{"num_hidden_layers": 16, "hidden_size": 64, "num_attention_heads": 2, "num_key_value_heads": 1, "head_dim": 32, "intermediate_size": 128, "vocab_size": 8192, "hidden_act": "swiglu", "norm": "rmsnorm", "norm_place": "pre", "norm_eps": 1e-05, "positions": "rope", "rope_theta": 10000.0, "rope_fraction": 1.0, "qk_norm": true, "attn_scale": 0.177, "bias": "none", "tie_word_embeddings": false, "parallel_block": false, "init": "normal", "init_std_qkv": 0.14, "init_std_o": 0.14, "init_std_up": 0.14, "init_std_down": 0.0, "optimizer": "adamw", "learning_rate": 0.00613, "beta1": 0.9, "beta2": 0.98, "weight_decay": 0.072, "lr_head": 0.00847, "max_grad_norm": 1.0, "warmup_steps": 585, "schedule": "wsd", "decay_fraction": 1.0, "decay_shape": "linear", "final_lr_fraction": 0.0, "batch_tokens": 32768, "max_seq_len": 512, "doc_mask": true, "train_tokens": 132300000, "max_steps": 4038, "dataset": "wikipedia_en"}
Each number is 128 + 32 x the weight over its row's rms, rounded and kept within 0 to 255. Layers, rows and columns count from 0. Numbers have three digits each. The size before them is the row's rms in percent of the matrix's.

# up: layer 6 MLP up, 128x64, rms 0.157, rows 80-127, columns 0-63
# down: layer 6 MLP down (transposed), 128x64, rms 0.107, rows 80-127, columns 0-63
# gate: layer 6 MLP gate, 128x64, rms 0.168, rows 81-127, columns 0-63
up80 098:086171099067125107166139143177116085140106127136142095099098166127155111151092142083129097108173148141130142173121070135156151115073175182091075110117212128107086122094095096151138174094124135
down80 104:128143131169087102180179141113119142146156125111135117148085146176141060107116157150058100150135127149063075178126154172076098123090073169149148161167145142111133130123059102132173134153118096
gate81 102:104104197100152102099100108092099158163042121149156159127090135115156082121109128162147088163136197182098167168134105170138144143177138076104123124142157110143175109105153132100130116173118188
up81 113:128125133150157139075158132116188154109088078146137103154138115161174113106087151145147111111060111171132174132102133144075160164090177144107127101165184073135120105138048183128118104138127068
down81 114:069154118136087120151148131099168143093162171143092102090041121130198119104152143162119103104110106140128160117155089151069092122170074132153098133137065134098114115115142148109108046173125131
gate82 103:138113093095070141109132158143151083067090135169093123109147086144142163090118135149132151158184155115120176150124083177102103166125141143097066124158151092184185054156142099090150165114124150
up82 104:182140079097117127115109136063166109130116152120107093131071138147110116106149103104122150111152100125093150140177102164111090136174171165170106135154154155213144070119079135112134119168080207
down82 100:065114103147197069156079096128150174086100157163094169164119170188133103148142156175140146146121131115157106127117176093132111117084127101104152141109094162067079149153130162134106079116109085
gate83 102:161093143124192134125119179151151144114054166165116177104132145117148077123160118095116164111183095143099101066133135147109102100149205142156213146130099120110160137127165070131122138106118160
up83 099:059122165143201105144146137147160105132126131149123117117119065110198114151110115105177171149135121087186099106048182143147152173151171125124080164092136135104111140081079095131111100124120125
down83 103:124139136107156150112069157112163147126139125119133123059113135077159100172128133082146221101183145110097101097119086137159109151097143172158146134142116067169171123080070160170161111120168142
gate84 106:136179115124125130138157151174126166101171133176158110099159081080201182143181116116151152128173178143155151151173171120146154121100147169129104122120151150122086152094182144082126190127174167
up84 095:169111138118088177147162122161124164126148161167131087083122097098121154102133147144104152175148135116184181009138135131073065088147118116138133101154153123113147090141079133108090130154086112
down84 105:133113104132126117123037177083165090100103128155130127124187133138153157153168166185154092165108107117064126126121125134181094152139168141058118184081146096105088105138124135131172135126086088
gate85 095:113184119089144147125119169197177155140139142157084104151131092116146167153167146142073160114118110123124128066144180106104148136083134112119167142142099219123185192131108170123086133128160096
up85 088:139190149156119115163113135086102117127112125145139168148060154096088117155143141106156072156155179151149127116088154143120159130188140128095153090105123142123203177141168087079105223137122128
down85 095:133132108124103091151174135124150182089153141105098126079208124191174119101118188118135117136132097136159139048099116184116127117116103134102095190154091132069077098134144111086129141095152099
gate86 106:137129086162090162093117122134130076149086154173155137120131156086127147158055110184119124127187177185122128132090151141146111129057203119141154149153121146164148062156141119109072151134092125
up86 085:148105160149145180142150144150119091129114166137183155085155134194108115128126140099136129105139079102214132159204156104188096116163140129129119084104084089185148113071130107122127145095085157
down86 099:107173125175114120148147120099098132160115131137095117113086162106123144053125126083148184139108096102180136149140114052152089152179079178039127137106145110131101098135104095080089107130142088
gate87 111:082106109126125155150126219176200139106143139162123140079143097114116153134072124170118160137128127143137123143075080143071093175098149136074097131172165177136100151110162099114186108159149126
up87 096:124161169139113152100107150141133115179155104174100105157142128080099144125165169108159153118109104200141096168147096089155155146103119094226124169125183069143122102160150104099132092145176169
down87 096:158131160159074202145099094140162049117121114109109104103115130112127100114126161170128112095153087128126096164052150143133128120134143092121157121130131108166082127216122093119092067169095171
gate88 092:128182142077076196180184076180161142080128111129154174066147103118122169179102111131094073120111156140107142137154130133184112094126173160128174110164133125131147133172129112082121103116127111
up88 086:131128119161165144113122139155131094121181175114135133120069073146186152135222103164100096159137153176139100126163151134107129139115163134092074179126130081144145056134147112075098146130099181
down88 088:127143207178108121175144161078130133111138066116129165147120113172130142186187115128121115148136116092164113111138112124182117125154168111113146090160176154122135218162163131050114132122149094
gate89 110:166129117129188155127124200082098116161100131159147129175121138099120135127125142116125117139166162204124134112150088167136203117143066072155111088130115130156186078160131095066149150161151158
up89 100:112111154114064142122150096154098169127151108124121108125149121131106082151091133183128131170159108187144106183228108096160080095138173076140152090120155169138091102120117110194111153104154155
down89 105:134106127153149080135151143200147100100130143125147132135102167127117121139151106079079126135147187110184146153090093225087155149130082143113073133128121169144150130198108135055159101114119156
gate90 108:115123227121102159076154135126104156153095161106147118092144144092127110113149138177146140138131139127151171162099215144102112107115074091118124029148137126122126125051104109137107159124137161
up90 097:125129119147154139089091083127186170073172136132105103145116135155111136101124123125104159082105108124119141104107201175063073148159122192134161131095116107148088180164097115155138112060158182
down90 102:108142135134087103186106120149056103158180077105189088118131122172147108162085109042112176124146166114167117099115134154177130119126092153124089117087142190105112126161093117086117144163107130
gate91 101:038124217100142099140109139081126161124159141149111144174090120143153167153153111150134121121148155110097141180137191105170161082164125128075148120113115126167106129162150094083140201122155108
up91 102:144183086150133108174052167104149123103083063144098123127067148178093054136124105139087177119157145172173113140075154116124139107123161092124139132116134169101105145126116142068151086130156134
down91 104:079095129122139124187093142131130097097140169110124103129094183139091123067117125106087171108125089140121156150134188120154143198105119119051099177115206109138105126118080097075090140144114110
gate92 103:124105158096152142119136129116173174089181116134146125099143087119222142137174139120050119157149079138097063133098154192178173136112167134088152155119107194130155127121114128126173147133145143
up92 102:154102152047149131149107169156110142189132079157092122171092163148143149136082136156173202080139086155156140144131073112103127148137168193092100105120133128091152158132109138125167151107191127
down92 104:090104061146134169126112108137095105105137160086172153098153109110106137141102108111165161102167108108175095176115156141173120113147127146140034165154182094087131177197115123100168154119164101
gate93 095:144115158138112134115150099175174134176103121155129096136134152065123167192049089113123146212095150101081117111101147108098124110129182087149110115097105089124115109132188085104126075158141158
up93 106:120099130106096096133105093089105200107104078113139168129192130174137180132153171116123117112119143092111140151124189105093154113099131148179130139049120203108092142152110152101089179173125102
down93 101:166093138121129110144070083135127133103162134149157124149077101115120080127181147133105082121181139147166145090085109086137151190096068152146051160117113093150124137135130133135148152080046090
gate94 095:154148140097168149132153135130129198122103153101116160158124113134151148114133131192185077196092075122141104179125133151186121150116086106116098144141132191124103110041073144141104087162143140
up94 104:111151102140202133096138097125173149055189109101144105178164110101118172179121108128080096127095102115124098155137090120125127152099141156134131120103177176104114120202176149131123155134111208
down94 103:113139123114055115152080184120099140095114123134160129140115117143116119116137119075130183114175158134136088138133144176128154051149166104098215149084082120156168194118145147141138150139134059
gate95 093:134102112164213170117167144096156074151027119135089117097136123100134150129083146121091150094157123085143124130166106166153124130148177111141131151211134115152180115134126113083084108151155145
up95 107:156102082112080142139098142122189088112145079106168146142130153145174106110154182087130100152144132137161145146158110119140160096169115079112155031156134112092144113090093133147140104039086123
down95 098:123124132129029104157093093118107147087117100111075096145143067098118092106140113084134164139166117134129121060186160054147125140129113115111141149099107092114108183113181114163135097100170163
gate96 113:102136147183173101091114133130114134100054089104099129115070114119122097224137158158118132219108197085121143130116133175121107122148134148131132085144133089133158116108132117128130051141150146
up96 105:127109163105104132086096174149141142094177135152133101134111156226129103131077144092043129118146182116135139093126161096102099139065183109094100142098118108149082136143187097136115134176118136
down96 107:138135214108118112157079132123096068097169141124158142182131136090112098168106169139115133164129136092136115114117114196072175139084158135144160159061180119180148083119133163139127121113077114
gate97 099:131118132135117154062153192077152157096136182153149157092101105148113094110211081134155159133127106179165093176128117170090124173101162226115102115143116091124116136116117130115152119098112134
up97 094:163083118140182184092114164110105142112094122154146128112086135167148088152083098109075125122116126175100075056086098153085172170147143139060152120127117117125148134147205141120177126162113147
down97 092:189119157105091141138099118171136147106201077161113153087156144129090146151125125058091106060052137150180129132157106111111131125118074158161150126107138139161103103067178156114141131172118129
gate98 106:098115190081136152147108156151103136106129174166086141146151127194153147057191102142139143149129159187160125150155109167153103133120132140112080144145091097118155153116123123099178092135073213
up98 097:169120118125087129120107146131083148094157114161048198163131124145171089152114194174196129161076093120132114154109121095130159135105156188137131164095077127130100141099157146089130167116165093
down98 103:144149133125097119199180151103099105143162190165144111135076068183084159101138082100140104087120177112129140136129104206095099146172094128088154168133133142102096156145128180168139136123149164
gate99 101:096126114161140129144084177198141139150149165123147107155174118135171162084199099111094065148159137154111194114114165121098166162121151105091113134145153127127166131183147166104139189134067103
up99 098:144084211200168072070099125145141134172156098157161159103147099114060133158175117094083167146103117104125124178136139084129177099112132146122129116131123111164088126134185073143115132116129151
down99 099:089141102098153112144104114129136081154112146125144063129100170141161133075110160174229132163093107149135165045128137108173122119142058148119153122117102074105109121112195137148124151130102106
gate100 115:133154099133194156178090150072097122164111119124144100132121088115157133109123154172140137148144192147097153132069129199124206133114166087088105087141072108084112168107127160107136147180106120
up100 107:149140087142120098097157117079148135135160089142136154149123161150142130138095121147117155162169183199136070130102108119121089055137119151170100094169144096050105170107173078136124060116158145
down100 116:163200150172149144161140125122144100163107109107131141115062128154143102090078066126156139137138164174113165125066091141114127140110094119148142097147061135155152174091196130134156178117178083
gate101 091:136172169109152076123089156124180106149108135081090143106117207079159162104160089144095131081159151137070133120144100158102188078102096048137123109109135140133157133140160114169109135086133161
up101 105:093150086105159158138085176134113145092124191092098108168185098116155163179071103194145159134091131111166080176110135179115159110164183138090156171086162117137124113127147110122114094101116139
down101 093:099184112161120121129102088181126125156102162148127098132122085129134170151065132120128088098144073154120187193110084222196128100147133144117120144112090090148131065098127101108134106146136102
gate102 096:136059137056143150127161127140078145124131084121079153072130121098129178136126110145063059131158140089093186100161136136165148077160086123139143086149093142101133126130170119091128099141087081
up102 104:128107153155157109169189113134059122146143081146094112148139057143114090189161141097064147098138143132130091125109137136109156177083104082103140155143100097157116088129169121115095138164046161
down102 105:154119150137116148139115095067086068146127148108176144116109122101149102157137121165159107126105190162135142151126148059213160176151109131103157160124110176185139084170119178103142165134141188
gate103 092:124208139071134144117159149126075160176137157184140071126140133156105079066142126117120081113100118076156128101151132095098114133121156081140104114089073175167153127118127167116062176135124107
up103 105:097125151189145128138084131106098131146081122110113171102119143160119045090111134162100058144127169111146159162144136128144071131083138120107133068144211112144195177128119134146160077144135112
down103 101:157118071096157104149108075134165144157120125178140095186195132131134106137098142067089150100129157085115101100113138158138164122142049077142058138110134131127049149129125090143157130141089113
gate104 088:119077181073150156193095115083150115149173126112166146144187125141111102088095182122139209095151170140099090121111111119163125109139165125083147137147106159163103138174112064148150122087156135
up104 097:151095170082115139153133136162122169184147112157182095164108149163161117123132187155103188148134146158138152086072165101090081186124116139127102086162142132122127142181165168128076165167106084
down104 097:137111181151149155101160149150159149160085082116139118097106192167113113126170150159102127113190160112094165104089158087115097176077144147136093082151178065122099119184178147160107141162129139
gate105 088:154184116111101120122126153072129174107110136209192160158157133142156114121142191153189160128082155125116109110135121128149135152059127164144198107132147135134126185128112196172116137095131093
up105 089:078123114074131104093125184151120122179121058165134148053127125146097132084152088126215099099119140120097103126141156131194128168113120085087117134140166111123180120157105163174122130176125131
down105 085:095145142071071141134218122165148119189184092120165119149148135078109113141129154099127162106114163124132114090134114098083067181078147084143127124116160173106154110085124127168093127136075117
gate106 090:119129128156145122157123112082124108175111117096140122135117140152199136104156076172150072136170193094141073180147157147136148118166125195105128104136129132095206091189108159133150145081080130
up106 095:195163119179108149129083132101114142090085086150099146126135079130080124060105187099126156116122143122138057129112116126129159125084168152153144170138096205115136129150086085115171102093082142
down106 096:115150097134114106157236168183097106125154150174117124178098124080166165186102072119158129103086135118143157193131156100116157133093108170112180124142153138123154134134124145154081163135157106
gate107 089:157056114165152088059143137172113140125095145151094089196188169118091170146088166145120119137141164168103135126109081108075148133115089097141150131098201092133134125140087106147159149092105120
up107 097:150126119190101126204116127194106146189101186115166147138134154097119127095141129089119227111086117105082120126112122116100157117202177093101123110118142101124143120171140133086088154106136125
down107 095:166163105091175136103168138092171112153178106130160148126129119127145127127131137119131178122105159083169075084117143101151154187094077128193088142167084117089165132085161089106173085090118180
gate108 099:089140138149163043134117162202138135166092155162163148077105104107127163107122153108157126163152141114111142143164141120154162174133135088114134075161127056160114144118172116105089174074087084
up108 107:114168128103140144192136169182133124111106153139147130139130094114158094092075117077143119085135200116158096119107096145193172118103186136104104140180124114103108089179044121093103139145100102
down108 107:103122140127096168142105109143132076077107089107141132123093144133127158177154154221136106121182142045095102148100042101108121160123130126146144090106138162099143120105114167097068153163095149
gate109 105:129164098141127165107091170092156056106098105136104154125174160116160090132093113077125126112203159158066151096141138158135083110167161158087143085139166114168203123131100083111122143105118157
up109 101:149107162077104112173132082179145147100132105103145109111093123121169162102186153096058140155161089085162170152180111133150094109150086129181145141119105100064089164150119154111107102145141194
down109 101:142144115123196090072155159117156174127143142087118069100105088144112093103143115135143155163076135146171075099142151144124128112143153137190113084104110179129120147120056158204166159135080140
gate110 084:080120111114180059135093122144131142135187126153130158102215153122156105071176115123116061139158160138093157161145164151142112133137095117114162169120132155159120205090086118162129150079105131
up110 097:129116083155092077084141140110092114138086166181134100119172057178110152105111156136124162115139132154116097076123117091159130113176105088075132091127163088106089130169117117085157078052124142
down110 103:106113098101118177101058104153171177137137196171139141066147127112116146128162060131149122166128143102148181093120097200135146154168115098142117178132096125164176161115097138115140177084132106
gate111 086:150115138138091122096136174195160066056125151157126192128090073098131123141120119107139147156170132104150076138096136134099176123136095171164072143209144173127103119103105179114089124119116122
up111 096:116086121105139122106091115111189133134113066101126127126101123143163144167155095152174149116065134127109100110151110157175092138177131185111167175157187084101122044130161119090185097150118159
down111 095:126156142122096172087063110112122151082155114141104116159165072136145167138069093085164113132119109130116139092136130133097135135126064131165069141156197127089132137161176055144174145143065131
gate112 104:110134144066127167145178110161085153097163146107131135085088141175139108106173094093094181160180086134072162162153169172115098115129157088146161123152143097146083128150158100115150089197145097
up112 107:079134076177112089072224073077124168196156158138118122143101142156135064127078131147126140080125151134100113144098164127105161127099110149141081117130114096127136146130084089150127114073145125
down112 099:072208118142164149085140124143087177124126117086117140116116174120138177120192073064092109160171085102088156094139127121150135141169130079137089113152151130084082104122159170100115127177123144
gate113 104:109111154141179089117107159142087086138112135124105069119172123135126145155168068129040139187181104128101137064176131172129089161153165106112127100108112165050108138098124149106099134133133106
up113 098:170118127148130117115141145105105145201078134148189121101152116149187123133180115159199147131118153087135159165159110134111133091108118103154139121107114227141140138118126113169116095058054112
down113 108:059156176138171117141056078123125100073189109103107085114133123164131146176137117053150150138097149184138107130181067070101109150135148126088135134106102151161137153133133136105087113109105136
gate114 095:116152078104132126076095170092135134135097180148098088111137141092157213146123097090109136115113156171129117112103154096089079171154143109107119112171044117158110126137135170107151171190135077
up114 100:121107094081146126135182195082152128067130117124151157109157153135148141062112132142171122087137139093050153147214119147116146094106174163078092127174131149075096125125124107141107091152128105
down114 100:074116114163159118144101167084149183131186151152154127121128086130128123146168145138035221175119156143164156146139126183132123164122134125130150071152093153092121135133122089124103075103150089
gate115 106:136172120096152119151162133118182169127104114197168128090086174118167151140198197156108081172107120101084152115134162150120063130146152110128135136109076158121120117122140155140110131174051106
up115 107:198163084116109144142122130154112141151074191124066202079180107149108149117064139109104157121113111086151198121159147107161065138114122107168127124173186149139126116118125110113104142127116099
down115 102:125123175096135216079127089126082116182154160144145117144148103107121106180096136075111135109125159132143148096128135145073110133151086122171150131097203121147134100184127043115115120121131191
gate116 102:111105154138159119134156146083137161108105077142107144143145141179151185103093172120111109176163139119153186124167161150151081129137171179114168158150104020140186104146113129111118146107135184
up116 097:135134074147109136192140089083203133125140130164134130071114133127171119119149160166079085122095087123178158090193159102109117128177149196122124073139111114120095157116171116123135183118133086
down116 105:173117103165168137162156124064141060138122128150125147132094115113111152137137182109145102147134096178104103127123134134116090154117130126128168121142095102156168036104053186201109093087156139
gate117 097:140120128120176148078084117190137096165112122156143117184098052063153146097117163137095079120202177153115100164130125162092121099175142104117139167134154128160186127104095134110170128096104143
up117 088:130109124105124129117106140135136138083169099137116117106097122133131194100151202089128169109163110074167132120154161159164189116139066163150174240144139148155147110086131085117152161123149142
down117 097:094152141101137125133119127164095153129070105108106185174127138152145156169136129112129132119145146105144071138181057097151225133081158150110160072088105068101113096149131118112098174163120164
gate118 101:071104086132151105156158129093140138212120119148137121087072074115126121109125101103116071172162171141045126137096107180166086149120089083152190138138110107129153082095120146123099103111137119
up118 104:131030143139127168145072122141124110103125123115077101161131105100155156171110107170155077145113072107140143110131128153110166176091115145121165115102175117172113124133122188118182132151058192
down118 104:101072150143203142085116107104127125076123063132184110106157127096105093147067186153125090117154156093155141118141124106101130133147137176136104113087137135116172202168132102177176112096126169
gate119 092:110175071170152106146101121100143113117116120116213122068174122141118095057123109161092152057134196154097124115145149164112127135122162102166105066145159109147155091082144117128101155129092148
up119 095:147099174124125099104158156119175138132137173080153145139115071146192143151104121114125148125185110131119099115107102137045149122106112092124153126014127144082102144175161091142131142176167146
down119 095:098141171137106095101092157089152085109069141127154108092117108180163157137102115130138107114117112171114062081102168241167143126108115141113119085198137113085115140172092130104138151108120111
gate120 102:188130117119166189052152115146150123148176133126131087111169138094154210094144115135150121154192113145126131094129152112117157159141112058137111135139124145105165160124199098109131169192093147
up120 110:125097129141150112103102083147096088124058175104143165114126066140072128128108118129111141119177127143145109132066114106112146218114101092099152112088119121094176194165093070111110169131142162
down120 102:143064126153136183126057113117078106171148148127091053112145110118117109097135116105097120110071098166098106160116095100099127150136173122152104147184180171067137093128152164133132085132102073
gate121 092:141122136149161084118097118137067111150113188106141101121116174121147128100133193124085154150146087125065152109121100104185104179109089147151121090094168103050146114132133073086194120102135159
up121 092:140070086095146134126150095150103123144129161216143132083126122122109106116113141125152058110097145150108148100115116108102142178084129133177082147171147135176112116122130082082045186074116155
down121 087:120115136125146145123180093081151106101122142139083123107088158078150143097120107159177105116133086159144106122146121066141094201133148157155057119134092180144155149162108058092138125047144159
gate122 104:155240110107130169100138157110121148118113059130149147094163155127178138152122183160165112109101091096105088151117129168115131153183137119119128134149100120189155096104124138142151130223136136
up122 108:139146124140093139123099113137149169225172077099134093130120142090164084124089125131129130138167147132138215097161085105158118121117122151131089118089153114119201102166089153166083162095155170
down122 111:153067014103135139151168072148140155135103138167102079122095120139123145082137164170128122105123170114088128109150171104142129125089134098146084084127132124145074108104171120095073146121121190
gate123 090:173188142113084129100130131115115181136104072177143161165122091110092100137108184121121160117172164086072131144112098107135061145096187081200172130169148130140119123155106099159112142110110160
up123 099:094100132121123089137141162176057155186108095083171079106113056095099104125166102105096153114110092146112116105188145131111149187147135095204143126126100119143101144080109114179106159113119102
down123 089:097196149068141154134182108132116076116136107093097165076142077146166099129083047123140147094091142108121137058081138100142156100128131170160070098100127103145133142089138161135111134153152092
gate124 096:121164131083149161102135148105105151167149151108135098137103084105149155084193108059155108152131112125156100155142174201052138134139147122035100094113091142099151149167130143107126149129139186
up124 107:064145126189177154149097151138214112148158144126210143096106134106098173117128158138182135157099091176110172140099113100166133107142167135132115152139128099177115148136150111175166102083169118
down124 108:118127087103174103107086107136127175139124125155124156137152089149093121155168120104140076169123172126139146152135151184068127098166153162121048030123109123108135140053148150139119080146106097
gate125 088:135147131210180093091119174085174125144145134126117129108111088139122131152118081104093135054146163118108169116136157134098108239129163124164097136109087089163125119135114088119165133140185129
up125 089:192123154117090132069166096154156159173154160148116143087109161096063060131139148138101114193061146110163179141155131147116107144130166162130144099169127167163150120172136147113166120163173145
down125 091:126142117147149141154125107159165178113123203084067145101157133108082147120151146188147076216102143152154111145136097087139151170169169124116081127120133131035159092107147121117116154142127132
gate126 102:158090101097111170174114188110155108148069076162118094106208093118129176165129121130173146169165147093098054114123110126090139137127147098093178128136122134119130155159133074084160095113119165
up126 104:106170111105125118094109157087075040071154145105167118100096150125144143099136153130060133083139125138149111138163189171103149098105049130123050141119128136131131141071111101116115141105174120
down126 105:098091136099111187163174069152125109134134120143161135104136136142098126115131149097164134170154169117145108174144126061102074090154120115095102167161121189181090114187138156130164101180080077
gate127 097:161159149119149128194132143141046163143157131121095077137141137168111185152081169177130129118126130164119129122138199158061164124101109132119069135167124133168129078142195103079124112148145114
up127 102:069117108151118055171072113093136181120106149169149117164049161128154127150106143113134126158197170184121160148163174099106124117117106130093139113097084143121131176108089165143096078120146109
down127 101:138127107130096148107121110140125077175135174103087107136124148130104160129121130203075052136140152153152118100156128228088174164175144108138082108111072115183120111147182117135135139144120088